{
  "head_dim": 32,
  "vocab_size": 4096,
  "qk_norm": false,
  "bias": "none",
  "parallel_block": false,
  "decay_fraction": 1.0,
  "steps": 3033,
  "dataset": "wikipedia_en"
}
Each number is 128 + 24 x the weight over the matrix's rms, rounded and kept within 0 to 255. Layers, rows and columns count from 0.

# layer 5 MLP up, 256x96, rms 0.0681, rows 107-139, columns 0-95
[[143 133  92  85  81 143 110  99 112 162 155 119 118 164 151 113 113 126 141 167 117 112 123 115 149 130 114 119 146 140 137  91 137 158 105 165 171 115 160 127 130 148  87 165 139 150 136 110 132 123 119 114  84  80 162 134 126 115 114 144 139 151 123 103 134 100 153 151 130 135  85  96 110 122 134 128 163 135 126 120 114 132  96 104 151  88 136 149 137 190 138 133 150 163  97 117]
 [169  88  89 128 145 126  93 147 144 139 111 130 128 104 114 150 111 126 128  98 125 110 179 124 120 128 101 113 159 101  84 122 132 129 101 115 153 128 164 108 133 163 141 144 123 111 141 113 113 148  78 116 136 160 129  92 162 166 159 140 144 139 156 118 183 151 113 132 160 122 113 114 140 106  98 139 112 136  97 140 128 110 167 145 120  81  68  81 161 147 145 102 115 133 134 133]
 [157 117 139 145 116 124 161 116 117 150 103 137 123 104 121 174 166 119 144  98 105 129 102 130 115 159 149 125 113 132 114 116 136  98 116 112 157 120 140 131 124 156  94  94 106 113 103 120 123 118 148 151 119 138  88 133 114 143 120 112  99 137 112 123 159 143 130 145 111 111 129 114 131 129 150  94 105 159  77 126 143 153 113  90 129 152 109 162 173 131 155 106  90 124 100 114]
 [140 137 138 146 125  75 103  97 121 132 135 151 196 106 119 133 120 181 111  84  99 102 174 137  98 110 110 156 109 140 120 110 151 140 105 116  99 132 111 169 171 107 112 112 142 163 143 133 159 123 125 147 159 112 165 118 104 176 167 128  82 100 125 153 115 124 160 137 108 156 117  71  76 124 117 132 101 135 122 136 123 148 128 109 143 127 151 120 139 132 183 172  92 144 121 153]
 [145 129 103  82 140  85  78 160 108 127 135 127 126 146 142 154 148  86  78 133 156 110 118 107 111 121 127 141  96 120 108 143 171 164 124 138 145 151 120 125 107 151 102 153 133 101 129 119 100 127 134 141 118 134 134 115 116 115 152 129 129 119 168 146 135  99 138 135 147 134 130 147  88 107 120 114  76 124 131 152 142 144 143 107  48  99 167 148 114 103 116 110 127 185 183  95]
 [ 92 146  83 120 106 108 165 147  96 128 130 104 144 156 136 164 142 111 111 110 106 164 134 118 116 144 134 138 106 149 155 151 152 115 104 124 136 166 164 139 131 114 116 137 113 135 123 154 166 169 141 143 173 121 114 120 114 119 111 129 119 120 119  69  93 145 141 152  87 130 142 114 142 176 161 130 157 149  95 111 122 121 110 141 124 137 122 122 115 106 127 159 162 102 108 117]
 [123 130 139 104 143 117 173 114 120 119 122 150 139 122 131 163 153  83 121 159 147 142 152 112 146 136 146 131 137 132 141 126 142 110 102 123 134  93 114 124 139  71 139 112 133  98 118  84 146 114 171 116 127 137 119 142 142 140  60 120 105 106 125  97 118 122 114 136 139 112 119 127  99 159 100 120 128 102 129 151 140 140 161 143 139 166 101 117 144 156 106 122 130 120 117 137]
 [161 142  85 141 130  84 134 105 163 135 160 135 114 124 135 113 135 165 135 162 128 149 168 141  94 138  88  91 118 115 108  90 119 116 105 106 152 124 137 168 136 118 160 154 109 151 140 140 140  91 148  97 125 103 135 128 156 133 123 124 137 120 134 153 143 146 162 101 144 159  75 121  57 167 126 138 176 124 122 151  97 129 109 153 129 108 137 169 151 119 152 189  83 141  90 109]
 [148 118  97 134 110 106 184 154 112 156 172 133 154 115  98 134 134 166 141 111 132 147 122 108 142 123 160  89  62 154 161 102 140 114 129 119  81 209 144 139 130 121 139 150 109 105 152 136 117 133 111 132  91 135 132 122 131 190 163 156 134 102 160  83  77 120 146  95 141 111 114 134  99 113 148 169 132 135 126 116 141  98 150 155 110 116 126 123 127 167 128 117  87  77  93  85]
 [130 141  88 133 129 107 123  89 101 129 149 130 132  83 134 132 150 164 102 120 106 138 173 175 153 105 118 144 129 104 147 114 123 117 119 131  86 118 126 147 101 142 125 173 141 120 160 166  65 134 120 134 145 150 165  76 130 141 109 114  81  97 137 138 152  94 107 127 113 156 123 114 170  95 125  93 123 133 122 137  89 122 162 179 148 138 109 147 165 157 129 106 165 145 122  73]
 [108 109 117 138  88 127 161  95 154 112 140  93  71 116 126 145 135 147 129  96 129 136 115 148 173  83 124 131 123 148 111 147 141 116 137 112 134 155 101 125  97 110 112 125 145  58 135 104 147 109 116 133 153 107 108 114 148 120 132 126 106 128 126 124 131 159 136 129 122 119 146 157 102 133 149 108 183 169 130 191 149 124 143 132  98 121 135 166 160 133 142 124 147 113 119  99]
 [128 132 135 172 109 123 106 101  62 126 147 130 134 155 108 144 124 110 117 144 146 143 118 122 121 172 124 116 111 116 131 127 110  99  74  90 147 139  92 153 159 119 174 155 155 142 137 127 169 118 120 129 123 128 119 122 152 117 143 124 136 153 144 110 118 115 158 121 148 152 175 149 123 118 121 146 112 105 109 129 154 131 122 181  81 117 103 107 103 144  90 105 116 138 127 111]
 [ 96 130 117 115 139 123  80 149 115 149 100 108  96 138 156 125  72  96 116 177 115 188 128 101 149 135 152 131 137 135 119  67 165 156 142 155 148 132 162 149 114 164 116 127  95 124 168  90 157 144 127 106 140 154  93 123  92 142 160 111 110 104 132 130 120 141 133 109 129 157 143 132 154 120 110 148 133 119 118 110  97 195  90 142 108 151 124 121  90 140 112 122 127 168 144 116]
 [133 119 135 133 103 134  82 129 150 153 146 105 144 143 103 163 178 127 144 156 151 135 139 124 124 140 134 141 123 159 109 135 122 107 141 147 122 136 146 148 135  76 137 149 159 173  72 151 130  88 177 192 113 140 156 101 139 102 128 110 131  98 132 121 136 100 106 163 133 131 116 154 133 145 118 118 153 153 186 124 129 141 110  80 131 121 116 139 127 103  71 145  98 103  94 158]
 [167 114 101 141 156 147 151 135 135 117 143 125 120 122 119 143 137 157 132  91 138 119 162 141 129 160 141  91 104 107 133 130 147 108 131 154 146 134 110 131 167 141 180 112 170 134 138 157  84 130  73  98 100 120 136 106 159 148 105 143  90 128 114  85 125  96 145 122 152 110  92  77 103 102 139 176 125  99 146 163 170 163 149 151 108 121 135 149  97  93 124 150 134  94 140 128]
 [100 130 137 112 132 116 115 156 124 142  98 158 156 111  78 137 107 116 167 130 158 105 182 137 111 125 153 100 124 146 151 125 159 174 117 124 113 131  93 112 122 117 107 153 157 134 142 109 138 180  93 101 132 125 115  88 152 132 172 146 138 130 136 144 162 149 136  90 141 138 138 137 139 167 123 109 122 118 111 163 152 108 145 140 140 134 103 118 176  90 114 114 137 123 107 133]
 [143 151 184 129 136 155 112  85  58 147 121 182 147 140 153 131 116 122 141 123 173 103 110 121  98 132 138 138 117 127 150 112 111 177 152 129  91 140 135 111 123 118 148 137 118 116 146 151 103 166 130 131 158 157 107 120 164 107 132 107  95 135 164 120 152  95 111 131 164 124 123  99  69 159  82 133 129 117 116 157 141 148 133 137 161 177 125 121 136  87 160 116 136 125 134 125]
 [102 137 157 141 104 129 111 160 133 126 142  72 126 149 140 112 122 121 136 149 151 105 130 100 112  93 122 110 106  94 117 111 140  99 137 141 135 147 100 147 142 149 119 178 163 115 103 121 152 100 122 121 135 131 119 115 147 100 118 140 155 131 125 174 118 102 134 115 103 127 114 128 118 105 137 105 119 123  96 127 133 105 143 117 136 103 154 120 126 153 120 116  89 157  82 149]
 [108 141 161 120 184 132 135 144  91 134 163 143  95 120 131  97 134 141 156 134 105 122 140 122 138 121 155 129 119 109 115 105 143 138 140 154 105 171 173 102 111  84 149 118 182 124 108 149 140 136 108 146 163 170 102 123 135  98 109  75 124 157 111 147 135 121 144 168 138  89 149 148 176 111 176  85 111 120 105  88 112 135 157 103  98  86 164 136  91 123 126 142 110  99  98 106]
 [111 131 128 168 140 193 108 131 106 130 134 113 113 112 140 154  90 108 138  79 181 131 121 122 152 167 131 119  96 127 138 184 118 153 113 123  98 110 113 167 124 118 131 110 153 164 132 124 146  99 141 101 103  90 145 136 136 121 131 142 121 142 120 135 201 126 132  89 138 121 117 116  98 111 171 104  87 123 123 140 120 159  99 114 145 177 178 128 117 110 137 109 133 174 156 140]
 [111 138 128 121 147 100 128  83 121 156 137  81  88 117 120 134 122 106 128  94 110 159  95 122 136  77 127 112 163 147 130 155 119 146 108 128 111  92 113 178 112  98 109 126 128 135 123 135 119 135 124 158 167 133 148 147 105 138 158 145 164 141 117 134 124 110 129 150 157 113 117 131 127 130 136 103 128 105 178 150 100 100 167 131 159 128  76 111 153 161 116  92 161 152 115 113]
 [138 121  98 103 107 183  86  97 149 114 135  95  91 170 162 129 153 146 176 104 151 104 131 139 148 120 139 155 115 145 109 154 121 137 123 124 122 126 147 136 111 126 132 154 109 113 133 134 134 164 102  98 114 130 133 129 146 110  61 149 133 146 131 157 100 154 140 165 124 127 127  77  89 120 139 135 137 107 141  91 125 111 159 124 102 114 124  72  88 123 112 114 159 121 159 108]
 [114 122 105  97  77 156 105 132 180 151 112 147 120  94 118 100  65 137 138 130 107 133 118 141 148 134 116 134 125 150 119 140 159 110 110 146 139 130 103 174 149 105 143 136 102 159 153 131 136  84 134 123 136 137 122 130 103 127  72 142 167 111 117 174 140 114 120  97 139 146 129 136 156 136  96 117 135 140 114 113 121 129 122 139 160 136 156 139 133 119 125 157 134 128 132 151]
 [130 155 142  79 164 139 166 134 143 115 125 153 135  40 126 101 149  97  86 143 122 138 123 131 141 132  99 121 120  76 123 109 101 142 106 130  92  95  88  86 160 149 170 154 156 155 147 100 138 135 125 150  94 147 132 160 138 140 114 112 104 155 111 142 121 136 128 112 150  75 166 129 137 176 126  93 124 117 121 117 168 145 135 122 125 156 101 125 152 135 130  89 146 157 118  92]
 [124 112 155 108 116 125 163  98 113 103 151 141 125  99 107 112 153  93 158 177 147 141 123 137 144 134 144 129 135 127 126 157 122 103 136  97 168 120 161 122 133 119 110 147 124 104 129 175 123 134  84 141 111 127 156 137 135 162 117 104 105 104  87 115 180 131 123 141 149 175 116 107 104 116 109 129  99 133 129  98  83 150 133 113 112 136  93  66  88 133 150 148 138 124 119 129]
 [164 136 133 100 158 164 142 115 144 121 143 132 127 131 124  86 161 115 124 115 107 143 155 131 102 136 119 139 133 121 132 148 155 136 151 138 100 134 141 129 142 117 129 123 137 100 138 104  90  82 121 109 154 136 159 107 106 107 109  92  80 125 131  66 145 153 124  74 140 155 160 113 123 124 123 103 121 112 124 169 124 150 145 118 132 149 132 161 136 153 179 122  72 136 137  95]
 [145 144 104  93 141 119  85  72 116 131 106  65 121 139 162  94 133 119 150 113 162 119 110 107 132 135 126 160 126 110 149  94 121 145 115 141 174 151 116 126 112 134 124 148 130 159 153  91  98 114 123 146 126  84 138 138  89 133 169 145 150 132 149 137 127 105 111 158 130 165 142 142 133 141 134 158 147 113 122 117 127 149  99  93 113 108 102 107 152 104 136 122 126 181 124 128]
 [167 159 104 114 126 121 153 109 135 131 132 170 123 162 173 124  80 127 139 121 145 162 126 129 127 141 136 122 119 145 187 101 109 109 142 132 149 155 126 141 122  84 117  83 111  67  98 121 132 142 116 157 150  79 127 103 149 129 113 131 160 160 128 114 123 195 131 141 104 191 139 175 136 154 178  78 132 140 137 118 132 125  97 156 113 155 160 103 152 171  97 111  95 116 130 121]
 [141 149 107  90 126 105 119  72 113 123 137 137 110 130 175 104  80 143 168 147 149 114 151 108 138 106 120 177 172 156 158 175 155  97 190 165  82  66 121 108 125 156 103 123 114 166 130 128 128 149 127 173  97 123 154 115 129 106 140 108 118 123 117 141 113 126 115 189 102 130 171 138 101 145 133 120 137  96 123  81 118 167 120 142 152 121 143 130 102 135 169 146 136 119 121  85]
 [115 107 112 141  97  77  97 121 137 114 109 108  96 156 150  82  90  91 146 128 106 142 121 163  96 162 166 107 115 151 122 155  63 122 114 126 100 149 145 171 132 148 124 120 165 134 156 138 108 159 106 148 139 146 161 143 155 123 130 141 126 127 121 181 127 134 156 151 116 173  84 139 110 147  95 153 137 117 126 165 134 169 110 143  93 144  95 111 117 133 149 151 127 117 129 107]
 [141  93 122 130 131 153 158 119 101 128 116 128 198 116 121 140 115 154 135 133 161 128 122  89 148 130 129 121  88 132 135 138 134 158 116 106 127 129  96 131 146 142 106 158 128 156 162 128 123 149 116 116 132 103 118 121 130 129 119 137  85  98 101  97 126 147 113  91 118 120  98 140 106 134 143 111 120 118 112 200  87 169 135  74 132 128 122 135 132 155 131 120 165 159  86 150]
 [128 120 120  99 144 157 129 167 179 137 167  84 126  57 115 130 144 156 110 147 115 106 133 124 130 103 115 132 158 104 116 130 157 122 133 122 112  99 129  92 154 161 146 105 123 141 144 126 124 150  97 126 111 121 144 145 117 184 157 173 114 101 154 133 131 121 133 153  98 100 131 161 142 136 121 111 131 126 125 124 118 119 138 115 130 124 137 122 145 139 122 129 128 103  98 126]
 [142 110 185 137  69 122 154 158 117 108  89 120 123 131 115 144 164  74 133  96  96 170 175 150 117 111 111 118 126 142 129 138 111 144 157 120 184 132 151 150 108 132  98 121 101 164 118 143 154 114 157 125 127 132 144 128 101 136 102 110 152 117 135  84 108 130 114 149 131 105 149 132  86 168 181 171 108 145 113 139 114  89 168 118 131 156 115 134 146 132  95 100 131 119 135 120]]